Each number is 128 + 32 x the weight over the matrix's rms, rounded and kept within 0 to 255. Layers, rows and columns count from 0. Numbers have three digits each.

# q: layer 6 attention query, 256x384, rms 0.0373, rows 0-66,128-194, columns 128-191
# k: layer 6 attention key, 128x384, rms 0.0333, rows 0-65, columns 128-191
q0:077171080168136057048135055121068107084116110095162123162086085147081178080173189151112151092193163118187103084100079115149195138129161083097201109071104073152136082096111182159163087116133152
q128:131130125135104137117148119129145120120090141130140141130127115139111122116135134140107155129129109136131127119127112148119116109115153118134122119136137107111142127104137121112116111124143115
k0:125127142108116168129132108098123159102108126114154132157110143150137118123127133176141150141102119175150160118126119171137124148139169095141110098174167105156139111097160120118164137107143172
q1:170069153185152133178068175101094139108102120148136180075122178105182089160084117189169101125108107150123112142137158061205124131158074147110078186203105159120087164183138132168080171122092082
q129:122142140136154137121128138141108137127144112139124133115120149117150125135122130127120110124127136133130133138147134111130147155138101156132135142124127125121123138150132145141125141130126127
k1:136132098111110126171136123175083129123152162167115097164063066142154094059141163072120107127194157167114116127131148139134119115161077155154212118079115135110162124123099110091150117215146151
q2:087179127106141143156125078148078111137176128130206043087141095181154164071119127134106099100093115132110186149109123188050148074114161140142163053086129137144136153056093103078127120105151156
q130:116122131122099124146147122135128116126115147119137141130122120138092116128134110122114146122109127119121125119108124129139132116101143126136097123119131140139150130093121117118119122110146141
k2:134126142111138160139092128095176174140195120124101164144114116121084130138153167141135123156207083143130115154105156151132135146148137135093170108155145115141128089100141127093110190105132193
q3:156161118110062161140119150105126155122128171104132163102093232172042095062073074118159175110022120125032114113134076166022085152190119121063114057151144077130019223158192152158139173155048195
q131:145129116109129150123087150150142140114132141149111126138128128105144124171124138130132112146106179135172101150128160099172123126141107118084139135163151144131113150143086129113152118140126121
k3:158146156132175105129080126146129117148163123130107096115131137141120124161105133118134107144123132148175121119138110117127073120117131105182141197079114128114160176115114135140169105084114126
q4:073152159105094077156165082079083106123121152142127143124114164113095047114168067127145136145113136171088126106151124209051125084131137123081152123107167112127150104084163085146111111087182092
q132:087130118115136135109136113104093108124143150150159123117093108143125072132143120129134127117144120127136142113130125151104150128114156133146162142142135133111128099137100121143107132110153117
k4:141081124078151103157133108149100094126182114119108181145132130146126101175167151137132109120111140150186104123106112110182119162142129152157161118118064113104100127147140156152146115086166153
q5:075131135168123122140145181130107128141153110162141145119122153118162186088121130115124127096159185075070120093174125129189160178153117101057122136252085128151108088208150140120091181089111136
q133:124104159141154123124158145121147151127155146147123148112124132104151117129129128129143123125135119120120145137132139144148124143126128143114122132117119119132112123126137145125124156143116100
k5:139125122150096144143141161099084095135112139169098176178128113130118115129099174121129094135158107114192069152122134064078132144095159098152134152158120167137131156125096110124134098135147170
q6:046190132085125109126152090154117107128136151142092122129232129203171073162093113150146081157093132094113165126130134134021115131117162155167023163149157108147105192113109125150148108098180079
q134:129139139121136139088149135119156144122174163148106105116126148131154098102147089150126130155131067111087147156150095151074154133114116123123130122156141140133121119091160108107092123151163098
k6:143115138109129136173159061081093077131117135119157137110104100117085138133203152100081125121151139184086136126125123175144157133116062133122154059122114175082171068142094118120142103081159152
q7:117143122125149210043080122072133117113128064132189139108102178156143132132191169177137150149102111110150168201169172211124081139099160071153159094072086129160082163118131098057141117145093130
q135:126163134150153107108070120120171106149066117073130132145122153125133153121153116122116090099096103157116156139152142167104133145133112129150132132119092135100134120123152138109095114150115178
k7:095117105112112130162084112144126163161100151061091141154173154128141139133110143121106093173102129154144095105177142082116153082185109118096126117118111137151098081181116119101127123113102130
q8:166100163132147084154131155140160119148133147168085168167120113097133124113135087168163131101141088143055162124105106158103107160127124098083136179135133172152177089152121219109102134084141121
q136:109096119145176091124129146134089125136122147127116185099113124124118138127125113132108129118138137121095108124114158113182149133163112135099152150134137112083124108142139133148153140150105110
k8:159138082167088097137091112123147140118157109098123105120128101130111139127117066121109098140119163132139082146173149133178136124111131101169125098056139144090159126139156086136151111153146131
q9:097167121094132117131097107158117102153154159113117085130171132158097063154214094125101120195143148135137145139117134132031122109079177094172027128039082173175196105128069077108159119082208100
q137:117111127095106096155127087124080101171110154139139157108075120178115107096128114138142127115169096133143149103119125120097111107124120138131124163154119141116135128123117135180116111122180086
k9:111126181132105128067126133097136160120134133109181116145138158127161111157178100171146088124119164155101154111110139149129144138130063139114156102131163086120151143103171126169173157091138128
q10:106116130092135046071101061170147126149088101081174139057136125105156079118175097113130098123067191176194180139171171141084071158099150114103130094115109156140128063082161116148120162134174087
q138:148147143111096101145120080149112128120064112067087107138106137179100116133135140134127094071111169124149158100139119140087075107118152131115127120107070127163097107112126120177153078114154176
k10:127177157097123108130163137136125142118113130144163128141180099138155110152108174147144109105126107109114125105084132110102125080133130187107154146108093126123178176125079075124126119090119134
q11:167126121100159165138207083111154121081157120208175197141127114171048167164150098072104149171105101136101204179158061074169089127146227128134174089112099145154151074146092141043092150092133169
q139:199137148096053165160165128115142121077148143155121090104178090114048145122129118174146175145044166121112168127120100102082176158109181090147130103134101096149129117123108094109138188109076138
k11:114098109176108128144095182139162160140106110125147049097139130113200160141081147177155119104111104086179111152156126141109125171072143148142134159181123144129129150135164111143054155139142175
q12:110141129141138091134159180102200120144184126130139058112191166162104161143138087099139191124135097149052156151070077132117159116077081090146067084187137135175158105175145081133179183146094090
q140:137107116130106165113179210136110126086159133140112145116137140132155131129142109119126156168166121119089092171038114119182163118124098134146095142145110138112123136141129147118135098137168111
k12:115137117142161086071138073170084119124127139106107131128135142131158118115100074079101129157113150138123093160107127124116115126148150142130081152036170147095150127091180154104151114159142143
q13:083119155090119115094065124138133115151164160162169116130156131188169141125139125140129115131124103110165148144104135097099087117130122160129132118154122141141129073139106158047170054194168135
q141:193086140107080133067152173165188137158154154166143151167157096127160118127160084135150141142114059137133192137085134117156159167102129140135144094113157129133118119110172138118124101199176096
k13:073140144112105045135167151080187150121201137116122102167131137167136125129189089051138121104100120152069193088125173133135137127123096120104108085123158055169127175117115124166164151080153109
q14:081075150084171100108108127139170133150188164118136069031110143151158115089120103192124059128119123163087159162144147187079140145129111166131143116141174120134150133110145086107120148139110061
q142:122136098096084139143107104092115113142089140167087111072141136188076133138134155127188157155095169150133154148155126118048173114125143149132116114127080101203161056076097130135100147092124072
k14:142124195111157145151174134148152122153110112176172161152120085094139137122121190136212173126148088087177148079059125058132094154116152139179152075089092168100150143182077148029119146145172129
q15:128088150101110153104058091145157118180143126141132139119166159128170123138118129140091102092092156145138145148129138084146127126152176150130156096081155119155182121092132112120179088183162112
q143:105105141085098131157120066121113089148185164155115136123110120135161080084101145096143120106111110200150179053107145089158147134172116140147175149124191134108133125145047188143115082157149110
k15:149115099059127077152205049173076139100111117145100185069034165184131129141167078138112090099077152210096141096137116180168153063115133124129111126104198120085126121124083136116118122111094105
q16:124137128033126148158158104100124116147173104081125068122152040144146088150058185098124074079142119150170119121100111115148142142120081201208141104095143123117124135133111100177197124205098116
q144:115160131096078128161091136116072095113150117126133123159146079169108096105159170150086073106164150152095112124131129102107120086135124148142082100130110116129097111131133069118128139113178112
k16:162117146145124134119175105148158122105158134142186124090137137126153165094115119161169085152089072161193137114105145158131139141111122159185148157097128146191135073113158177070171123094184118
q17:095119115112215080153102069131101138153170156089137135043086111093169144052129130171132123053092161189180138154232150142144143118188124172091172181096127105091101119155125116123121154177117086
q145:211102109136136084154192065135161106148077144121100099126109084122072093129101105118111126079100155194106185090161155131131113152103108126133135067092129136120128091152099152129057126168149101
k17:144077114111128126129121147102138186151136114117160101122137118095145095141139152094157154060157127115166116145085113140153107154099081144142133147119162118148124099067113115168141135066115103
q18:133121102171110109092126104146072062139146112166133091201095098140083107109155129158135123143136120121155069124160123171080185115061116122162076083143077148173141131161113151185176099108171151
q146:138137139127116136080167177115110181133114144078077158135103115120145149113156123082094116208189096125093078134101117138135142129095093045136146120154130093141146121167164157096165164112125093
k18:119119115137130141184231171103144139157136163104171126076164088105110148146115062179175125103156072151191186133074114139175161179124080087145133176122095158123083103080077156083095089133120131
q19:144119161073136124121157083139114135152146181113147092095137104112121123170124131127160137121150090134090156150114104115109107126090120111167078101121088135132093141090077106077075139087143109
q147:153116204096089155140097075194170138152158133141179049177139122160200123176088186087106115067195179142154135161168070173077130141120154137099096078082107125123121143103058095122090149053119113
k19:107161109100124155113095114109158082088141125129110128145188105080128138072107162145124146096128135079139122110200102150146153185099083112100088140109076121141181189095125107128124148121140089
q20:065184129136145122087112092157131108103163076141114114156126180108151184094119130151120149190128126114110102155120129132116101132167080132126173204081144139146158140122168156131128145147147167
q148:108164186121099137112168131137057090138182142181186147139166153140122132209147110145129136182152112115131106152083125128073170122140158083108136136047112142123189148125110194072163050129167137
k20:146106119150123107130150190141160125140095151143100141113190164144091135122136132096114117135127148134149102132131169136167166143136155123139085163054130109167095178192126190135140149200096105
q21:139181136141138117104135134085117132126098118135135108121116167097161118110118103140144089135172183108171128095099135134119153160142122124117175129172101065134082102145109134155116115095161086
q149:153165157114145140144091183123155129098209132087128149159136139137158154110149139167147140191189087164161103169045148132112124109121111087137170128209118116161143129124146129096162146153167123
k21:121097085128109095119116090143113136144129164137101141138173155124112138126146076139108116231109075148138101147167092110134172133105116176171162169170112140098116171099188182111084022156103113
q22:106165181154143085183138148076175131165188107113144113177141129080132173146165127170148092079117163095113139136141153095133127131138153164090146111094140133131096124115105119170086134075129124
q150:167136126078064138102127123119207072176106175080150079167176096194096162080142184138138110085089138144157126164128115064062151148108165155158120141141069082136126124113148119100088178142170126
k22:068134081090132091083158129134150178107109139205147171097119107149203154093105153191136155134128104148128152102131128139130166066133111167165167058100139122150178070098094133125219144177136077
q23:123084134152146148129098077178141157099153115103156123090113180143158149087123137125111111103088138179117190135144155165122135139117072113155134123146136130062119143114109159144097149091116129
q151:172068155139196122125177049140119130178158124157188134137081065074221125098138004246157133086101150160201105162124140173154107162162097181099098157164188142052100097129157223127063085161163092
k23:160179161096118132138122128111097103146069125156145100127187119079187083110158193120173134094175181122197085137172124116090127173069123184111205149125168053155135104042101130118162168143125114
q24:134142142144105124143084158121114146106115171118128087163063139181148116131137149161160148079145126083110134109122083133176108182110141152123125136160092119092168128128114119114126168171100119
q152:123172135082049124115102114135127147119051126121164125100139160143214075103077105052092159097175081169109087165077133204083095097155163100113036142141172078064086123160117135130132195123128115
k24:134118077111086114123124141116148138116087133170119170131138174151055098123108102127136161119137154121116122138157125092122157133144070062144208166242098149128084133165103123115123059127147103
q25:175137132124142144171146093139116089171098146149150117137089117163123111072121102160150141103112199138141121127150160130178101140135072206122152093139118112144160111126103150158136122148164087
q153:077150159139189096124143119129176157179154131126197144090086135145121094087111059195149134043078131114125221136196106111158123150148105199113201145057217107129125091072107168137092101135134157
k25:130130140114149146113171050122143107114099074105186079120139101109181181129144175161148133098081106151047138123130121159056129150102130146079205135030146138171123090082121155160111155115157127
q26:135153111095128083068166070095182105177117124126180145094149062069167097123172130130135149136124126117165104152076183076166114167128130166159163123142134106053160137125122151110153147143158095
q154:131112064099116148172118097111183125161121141137172113182147191125125101071160140132062202097129164123085126212163048120132044146140150183103142151166127097115112116184128166123119162138154122
k26:147122109090075109135197098113117080193106170186120090122123186153134102187158103094131075129072155145129186149120110153108106144097116150114165167097075140136066149152162171093139088152117114
q27:109149168112124100162119128166116114147103156140082095174100105120187114143171091146193159122096094142166126175188109192115114129108116087136151156100125098066187148119068176129150118158152103
q155:128137118093148085206145147171159112104164049102115120196099169129208126124130052105180144062137075163089155145196173206070116173084114102090072097106162103104132116159130119096110098150153104
k27:175157148061126159145129139169139162116141118099205159093132092136142075085139131196093138091081155163088081160099122141082142163154133131078149071074146113164075112101163127161120184109201133
q28:102137120087114165159130156113133129147156149143144122125134106152150071123117127123088094141099123144075169164133114161104093063113084065078129141104207091148105119131118102133102169073164170
q156:076126116087061166145098078114135141161103136165092110130156130114145182120136182086064138124128140198088103131138109131044104121156140104098188151147159110076072173097142149084132144121096136
k28:069084152132094113137160105116151123125106142184108170115133123149114096170136159105103137195128150169163114109115069072116166115106125141090140110194115197075128126135087173109126127122098107
q29:133169110118085121148152072109110077099163171090131166056131147170116123179101128097189139120143142153084106192097111104136137096083157158116151110177092067161150116041113172145131129087103059
q157:060114139105086096131151118141103047128140110160127152106095184183106075148175167126121167222175157154135053140133099080103159103132137108147165121128134087192148114174094146167127174172126099
k29:139079093146136096140096157158149142108112144118081062144150134053184111097154132129169106109134062131176106060126101171069113178125149090117073052203107151132054102204107136119190179165161193
q30:113124119184092161066141117169097124119131102076149141088129121125150173131131189105140099069049127094123174175171135113159100140107116148092093063098093208082137139132156094097154105188130104
q158:051114147115142146131169150130137122122081114097143176075130173077104169137119085115130119151053159128171123113116140113183095143132128161071164114096108082178134126120166118117179111099096091
k30:158131138104110162146186138129109161115079113139168097106139096132187148138158182193114145111163157179091120130075152106144141122100076171105151129078135118142123072058153120105133134111166194
q31:167113182150145148107166159115127176113093149151098121125139147149117149078125191107164141114168155149144152114115174087182143148128123164146079112145093135105138128167133117147130143077096124
q159:094142155163148100136097097086127068139059113124152155105072118164192109152135170149140155149206096162081176111043135170159171116102098161171064000075188135134151092158160108106102088117076116
k31:109202135155113118159100111208118100188112109142115150164109085104112093177135088133113164059109154067162150156138084131102108125099178188092171128028141100160122121097095100150112150133176130
q32:098144154136099161129132124130118144153112159104177143136117142132152102071147181086087103132158146090104066127167125167181090136167140137125115163119163160151204090126218150079113094150093120
q160:132081143147147130124150087146149115099139056088125123101073129189111105145165156196149173123082166132171072117118165055125104130148125090127102147108129141223182050117125162178122115121131119
k32:170114122129173133151168100199107132108112030118123149098162072170163128109127133116135090060184143118077133219079174125144173146126131133106191114036178086129129123118120107162186116087183172
q33:134146179096098128115125141118150132171093131073127150156063130154164102138184121080127089104118137140142108167106112161154051112130134205105097105135174118141099093117092103144176123098127135
q161:200139151173184132140155109071132137159097043090123152172127190122197107162128126146160126108065117096162137171110166163094166140127156100090140128075192168139138095096108114112099107134149104
k33:197088163147172171167101101189155105075077111139129061112151066131084147152078146139102154119180126086104135152106076172074127138101134114083116114121136128144134131098088129148110159131148142
q34:183126106129091101108150137084087072170147152062125091134093106079139101164124152058083127108128152148137126098103102097171135153155118161169082099124135150123153084132205104140125124151132183
q162:131131188104139105089148081092080122146121114086139098172109075114162132112144194150102099187122125181084167098084132117124159151115112053175180169127086138188148073137128106058090080136111097
k34:060134083109109134168169154152129099108096106135127109040109136127170127147099111142144127075092124126048166100134164142161152072134119180111138069140170101156112144108085130185183150123129128
q35:138064105083092138143147162108190147129080131066125117157139172095140117145124120170122135046088139149099154116126144111116119058116140169155186161123135135067091087146144141139118137170132122
q163:144077149109175119205168153166160127189147072154181109164073101125170114139141101110093057107189111082179157193122141157049111184109105154126144149110178094070148100154105116105053157158130098
k35:153134145116128097115091149174050102136159104149107128144074098154132108139122103134147086149112151137058184148188083135112113122191142177133090111095155122073137127098164160161156107119155135
q36:149161134171136113128065098135125132159108106141133101129112162133129152133155121129143148072117134107090133121132107170146139118124156067193123113133097120109096156134165211139046108183093121
q164:165083126121088164085118135140124133204105162154174108146146098093177150171105144137072149108066094118145159177152164139062103105092160167163175149141121142092110123097100183102094117129124171
k36:114078089148113154119179214110158189136150188132090135110182225122102171162126099133099042180084060156175137142139131134148124129125152105149128133251111156077105181134155144065135045191101157
q37:141099074116141057189183109179152107126154093093176123138091042255190111116146159155125156107246170141138151103103078186152093229180134127081117134119162129176111011110137151085110146100176133
q165:099062143112135149106160138169207144177158119171150133144151090118133090100148075156120136135142145153129178143109119148170131147175142141103103141152095083161198074118149113146134182053122083
k37:117085137119123138090071153074089113113176122152081155113050107092151077098139125092159098106057160076141115134203138128184119115144154191180112109151143076163109174164082129220107126084100156
q38:127124197141143181155110177137161105093134152137117153151151139123199179137089135101104077101111201119158138094156133128127153134146162191103098144085160187161179130160186099102099132132107122
q166:158154148178151149153093104138207170099131122127155142135148101115175148099104148171174102076164118126161166126092131168113106161202129159169139157116151119087089176132144117116080141110096168
k38:143156126137162118139137173050124156135142122160105177116130188058113156081107128142152150127201000078108123177138076168166114179111125096139038094231013143084135141124151147086142096138087178
q39:145149187087114162116159088139106073101111127127132137129131150113130126112157158097111061127089114169145167160094145129082078179146137148122115140092139115125104117132142126106147120099162142
q167:155131092046056062160121094108106110115164086133108143156103142098127162090151144096198112092099145181116109133075107114082155113127128089146112168142086196132088112170130107152139131102144140
k39:138073089167128123146043142116145135139150107129036163118133181096067126177062120095135119212161079075199112116175165090143196115147200079204130153255059201051136164157198133122039111162103191
q40:111138131124140116170156109131153137141125175170125152119184107133095131104119101114104131113156103132090066111158094171179160146126081059109129186168105099093123166134104157101129125098142130
q168:101119098163119108084141093141166158170137154145120137106182119131101124153128114064122103127134073110090168173097073152146116150112123157148118166153123103097117186153143212131169111150173149
k40:125059157097117108154179160136123116154130068148104105110102127146099183088158116123097122136099163117117139105118127107078122161099133116136162059112138103152134103122106125137075144136136152
q41:074097125122114103147106089129105143164098147136122103125164149136110147184107111092079121125138153148172119089133127129065111143140136130125148076136136124116147160121163126138094113093098100
q169:083154116106115146173114149089163125144181122179133162183160094141123129087121096113136102119155097169194137141035105195123077152140084103146096130134188153098175161142119144053154121073174090
k41:205139107114092100123133147193071151149136100160155088106122059103190129101139136121136177076134148094106112153124172111129106114132103154139118144044109142130119118143079139158104120151176146
q42:128167172159122090131176121125082138140091166133129136110070136084150149123191079181169129129154078155080112150148077101129091108126141084100116090122130122129174120171139134162119162101116129
q170:195092119114116118143122133129137154127060162175132166053130113088134128155126149132109165121176138112099107218076128077110137146137145154130071130209125135115171121168121151162111244137112082
k42:080087149120174165098166157091149089114117132165160149138169102121109123137116091121092144140179169126187174121107122117102125122094110103123146139080075134103158171109133153079123126157149079
q43:118110070158136122102105122075145112144180170054092118155199130132097055124174132161156193102118147144139065125199130069187136122117105123063227122113143101136143163128102126119089139237091073
q171:153117137202148140142180152201135106155069110070103155153117129115077092141167126143118130091117169113165101122117173067165107159155124132052167096085114088107090129106175086048104080140125102
k43:196166156102106209147115155174127113132128081188151124117061119118114116184174070125082110168125095054132091127092123109076121154117162154120118163133165133144119151202189122148139071103119158
q44:065140150162154168158087126098055108067089107162127100158149120093114161162174157110153149150116173179216071093146122106070123115133107124159078142109125124173116088159159107148133091132177108
q172:118104182111083100091102111120116135137066111079164074119151182130126221146143128074110157148085077113110079128110120125085160102121137114158092133116097172121079083134125144156149117118129216
k44:164148147122138061092171072154158107082200173114120145099097140132102092109071122205141154116101134105052228148109114162097158130119152145133160121127185095112168129054139196098164140135067120
q45:159097157136117167153160108152148125153170135146130105156170139105148145150160106180098145080061109150217214090082087115197109132138115167117165126119119175094121133112106097072115093128125083
q173:154099143130133133148103090100176087186120173151117111142144168125138106117149122155153151108083087171178118176159116146061126148138081106118164137195045155069108107133119163098126182138164096
k45:143060144133127113078118233123129167116153166123083138094180148126097159129152114093154152185077097119129082148151155144142158142122150113174065138120099098129159197145176132079102150177079158
q46:167084130098163138111136122105186079145105097129205105118173153087180146129085141129065196096164121104122117088129125097134144116112153128148145157135138111146092184069093138155088141124112115
q174:170134201118150158108107148137166136150080103083126093094122125141126117139132162114116130103117127148078129115164157119148043164140118089105145138115103111156114193112153126127112152114066100
k46:131154122160116136133097178171150193169135139137142144204086105129089093176149143129175155139172107096168176183109121140180106125120151155157038093186148080159133129154211145089134106166144185
q47:084150135142141167044135159093151140153149092108149207153152160137110131141063161118119093135126106121139119084099118139122040156178131084140166124167113146136085138116160112118151192134110130
q175:160130123118072113085158131060098142145100111118115146141123116124104160125125201074109120157120082127111115127090112118092141100097131123130112151158128135143179117135142125140132096117076082
k47:161161198125136115161130076167158129134189101164109093123150080130102094053151137175172132042108128101103162107125101152129140102138149216095135163079210149184137125084071127181147145133094091
q48:132138156145108080085073152149031074154184155103180123052116152167165117173115138135142139136100112174094089151081143112083170107132118157163201255095102088093067131066170087157208072163119047
q176:142128127107129114128115123137111131147133130130132133153118120133136124115119119137119124105157145133140113132135137121128119141127132111113154123119126118118119120143141125145127139146141120
k48:145126097113141074131143109202100105109134135131157092126109077139176123105137135099098143109128158180113136104134139154108137121165061162132167118068134135090122105170094118162129097157142098
q49:079137162116123207141104176065162189085107139088118073167125136143097146162150098152100141153129144088102167106120151196127104148126163091079076041160144155173132065148093081131166153154100152
q177:129117140131116135113125121113155125113113127117127122127122140118136135141124149130133137146113108122115150128145119141115145124129129143138118121125103128134131128111116118101126120104124135
k49:120110128163126104115132159096184160132138115132108158088144116101132135097139133069095089132163125089138124124131168118109120105096132134102076107124122183142115182188140151134061162096142146
q50:157072155173133105197148089110072059135141137170126136021147136102203075109114114146117090147045187149113132119112130102113132082159115155133125207054121081101106108130155090154116095145125031
q178:117123146118134109120153126134097123126146153129120142121128110145128104117122114133113126129147114144134117124136127136142131132129119130125153139137133109101117109135146154143116147147147119
k50:076149154127126094114107102134114135151171135097189120131131098127149177100100137195147150114078081223136152127113148143083105118160137131120148135106192136124066103111142118152153126089102094
q51:090105094130116125136111068156177098139109107129097129083106048137098161091146086120088151125134197108161168084154119173124185137109178170145143091124115109154104005107164150114018161147151194
q179:127108144123134079128124114141122112141119125096126132127134117112128134146150115125121116106160117128141143110123138161173105143093109115135132134133119127143135115108133146132103114105143142
k51:148130148094131094169164130126162114118112138145126098102094179144114110129154142102116140114072129100098157132111112151075119136143145114107072128121086091131105190148121140156137128077072127
q52:123172069128170118093126103105158207129103096125058144103094091141157165082072133147086102113098097149116143109063139217106040129117138108115152095085161090124121147099097132079149184133032113
q180:177108109137098148106141124165117139142162092128145133124122115093166144139121140110161127120122139105148147136114113115145141119124129131133135121129135125146148117111111098109095120126113158
k52:127129165141137149118136120098113128141129171096149179081186153119095125089157103131139136095062115150151100138164157073101117137095104109125150110165100151109085159091133173118144127135124160
q53:075129116136182117101070169102134120120137139120203181081131176138149095072103113177079104132111146135101150141097093222096123122117141116127154152074138154136115180100128107072130124132093089
q181:136134128119082133133108120122134130133109134116163130154107120135130126112121151126112128114123126142131144123124148145129132105134141145156121090091131121152129120105104137136134137128102128
k53:130124127121127151070138163092144128121102124149118098110127111151173153134178120099127127168154166102115134139150133128034145128079119101119142069188139163136161122129137122111100117114187144
q54:157130139131175072165143186150186155064127146135156146121131192118109077117128106101070174137108098093115115130158128085149124135121198142166139099113116153146126107143223162192085172088114141
q182:115129126111129133168141129126111151130159169167130135118120115121131087112105105125104124125166121128107102144161133146136132143143124135107122108125157101093123101128115184144132169122105091
k54:084097137109156148128100081107116055147152121090143091083150112132141125148116106140167118107085110153109142132199164099113145188170083175107158161095116147144112154132138143098114120160173075
q55:142163166127169109130112121164115112088118088142149113118170063169109187136176133205121103137107130124102139101102160150142140157104089158140114107083118130102117135123097141141098073133160113
q183:130116116110115127104125114128149165130155146118144135116136178135121125084111104198143100142080092124098138126182100149117152115165100128148131114116150117104129141074113103128111146153142131
k55:123080073132150157103095108163088085078146101104099070075136137080122124144154108079135085157111134144117149138148151118078102082081169142178177182122128110113155124122141126173127125087126131
q56:107167111154118073161072097159110140091095089175099163185108237185123149076085111111136170121098024140103160099085112125123100115143129118125060183172118155113089086139123188155132137143129180
q184:137115144127166137097114131118163132129149110125166157163104165122149157109095132154107123147054084155163171118138139143144127118151114143155150114102170095133138137093141086098102143129140139
k56:132139131151099176110094159070111123118103156137131098145122138104120119147147116131134098115149159077108057141107117125142150094127134106089133160201116114113159187135130096064183125093118130
q57:162103149150132165165212168176123073110124127187150088139094046134090022176103090116114255157120087065101137164149083082211206125143157112071109149167105136186162060203120136156095184109147139
q185:133130146126151140154135136141080094101136077140101140164095102144126128176140134080108152148139126096153148135162114087087142146086145107096114099141118127150156122147163107149164132085150131
k57:122115124092109116096124141110150093126127117181090165111137074106166110107180123114153089120111071148154125124053134140148111113094134117179142134207137146155141094142157169130154175133158087
q58:126059185092098156147138143078156046133139186148132102139128120206133102090140145217114127178138157095160109105086080147131136164129137125095106144141057206127138174103119132082120148063154137
q186:113116115139167110121133166175098142102128099117089144125152149160123130155151148136143139153154127102124087138180134077105178120142126129096157127170141150127124117121117095133164128146123102
k58:097145134152131094088132074167145209099081085082157056077135140149149125153090140143169169160139149143129174157110129117107123156114167113121144193082164136145147078130154160134123133096079158
q59:167075141099124115164122135114093101111132174103139147120113110160167144125075176114149105088095186209139129108124143166135059113126142138168176191115084065072139140171109169139139147096085105
q187:150142136168160145135110141118145154107100098105128172123083136156087149132126144160136123121116147114176129106108157140165077092125147148151149132055106128138103126136138141163146087145140134
k59:147155102185094100128107065138124130188101169108089125068151142118037138090092053090143116161074183155038159123135148110143183125143138107120113172064159168123136132136151094186133137146114149
q60:161168138133135143080177098119136153116099091081147144124156163137095066105066108116082152111170120152159134057131129194143130082196139154127166112182132044184132139106126159147083149113077128
q188:059113160144201111125164108153114117124140141070122146154078144155168100135119057139145103158167130119136161102139144204137126142146144107142142099135096111131128150103135173119163091141113157
k60:102085099157123144117113168071091141129118104152099109069150112151092140136106087129135110168137158094137060142130112019160135108132088127131155135169115177066135158140156134128115097187106090
q61:144180106146112150175194204147147093058110125084134141127127105147107107143156067114129150160189101110149057148095116134103104136097182087164133095087132097192184128165137119080142112145185115
q189:084160119135129191209130146135045069122103149160114130119071063131079059227168165073123119159139124121114111157131153119128143090147181115102124065099135108155172123153148131075151105076149106
k61:109136148166110132045136133142162136170138130135132145166164125118145138141116132151147078169106088173195163163136122154169124090143132163143130152134116151113146162117157150093142130158127129
q62:115127117060170108184135075124146124112086123146119038134138135160108122119136075090120133142111114103105160136140114074119166118139152180081148118113137109186113122104125142122180125140111123
q190:179128145122154149159091137154101099083165133147118096125125115167125136169125182100101169125169123117137115129154145113136127099111132100119138141138130085128096165159097079135159161066135149
k62:149159129112138113116078138129105157152126146077116142055136125118155134110139122161125152154082168117096120128152159156140170142108095200073068174143154109123140141147135136169124098136163122
q63:177162162085096120119117140134106158111185120078193158141142141200100103137085114049154083132143140118144080112124118146147106128096135159181098103094086081159186163180140147140121138127146106
q191:094164104184200097151129154137053084131155098141175141155104148122099122131152049127156075196155198123195093145106118124137136195124126103133124074095109125153143121143144164123209071085165117
k63:099119125133131134112095153128101109126076102173098183132182127101136104145129136138095159145114109115196138070130177069108140163160129077115124126247134126112168108164091055081105104173129135
q64:148131073111118176124123144122105122092125150163118137094136103114099118115120127077156164159157119156105129167192115144178158151114118118125131123134094155116156107165062104116075174104128125
q192:091143122115169130176166124128114144106163103160099126128104137147105118176141137073110168196161125083140156113139116120117123139108221118133070143127099175168148121154121161126101149139102139
k64:090089100127135104183046184142098155120145196096150102106118111121121138150089104112100130115084121127075167177189147165125161124206098170155053129123150168070094180146181166111108068084139123
q65:135170085088107082216087106136147122184126106147092147120175140114169161115131091125135110104105122119129150113106107157113110129120069153141092131065126090143144171079124120099108149102202111
q193:130124139085148098169115156175151133159125104156178113183128116093119157130160109119077108047118112100133122162132164079124084206147152171063158177125101097114092101155194140041118107143175138
k65:145161101136128124049139093145128187168108086135113095108071153160146153118108167156113149099133135181126144133132124120120130121105121147123151077154082099213125045186126152196164138080158099
q66:107096152208121105086132072173077128048071116070127109101092207109110081118116119125145191117149112090058113159076110133158128107134160095089059129158118127120165098126130104166114130111083129
q194:109132177216200179119155231120110106078125097064124077097096147127095200178129160119159191196149104077151131104147127153097107180093162029135103136039078163160185178125177073105160121158103138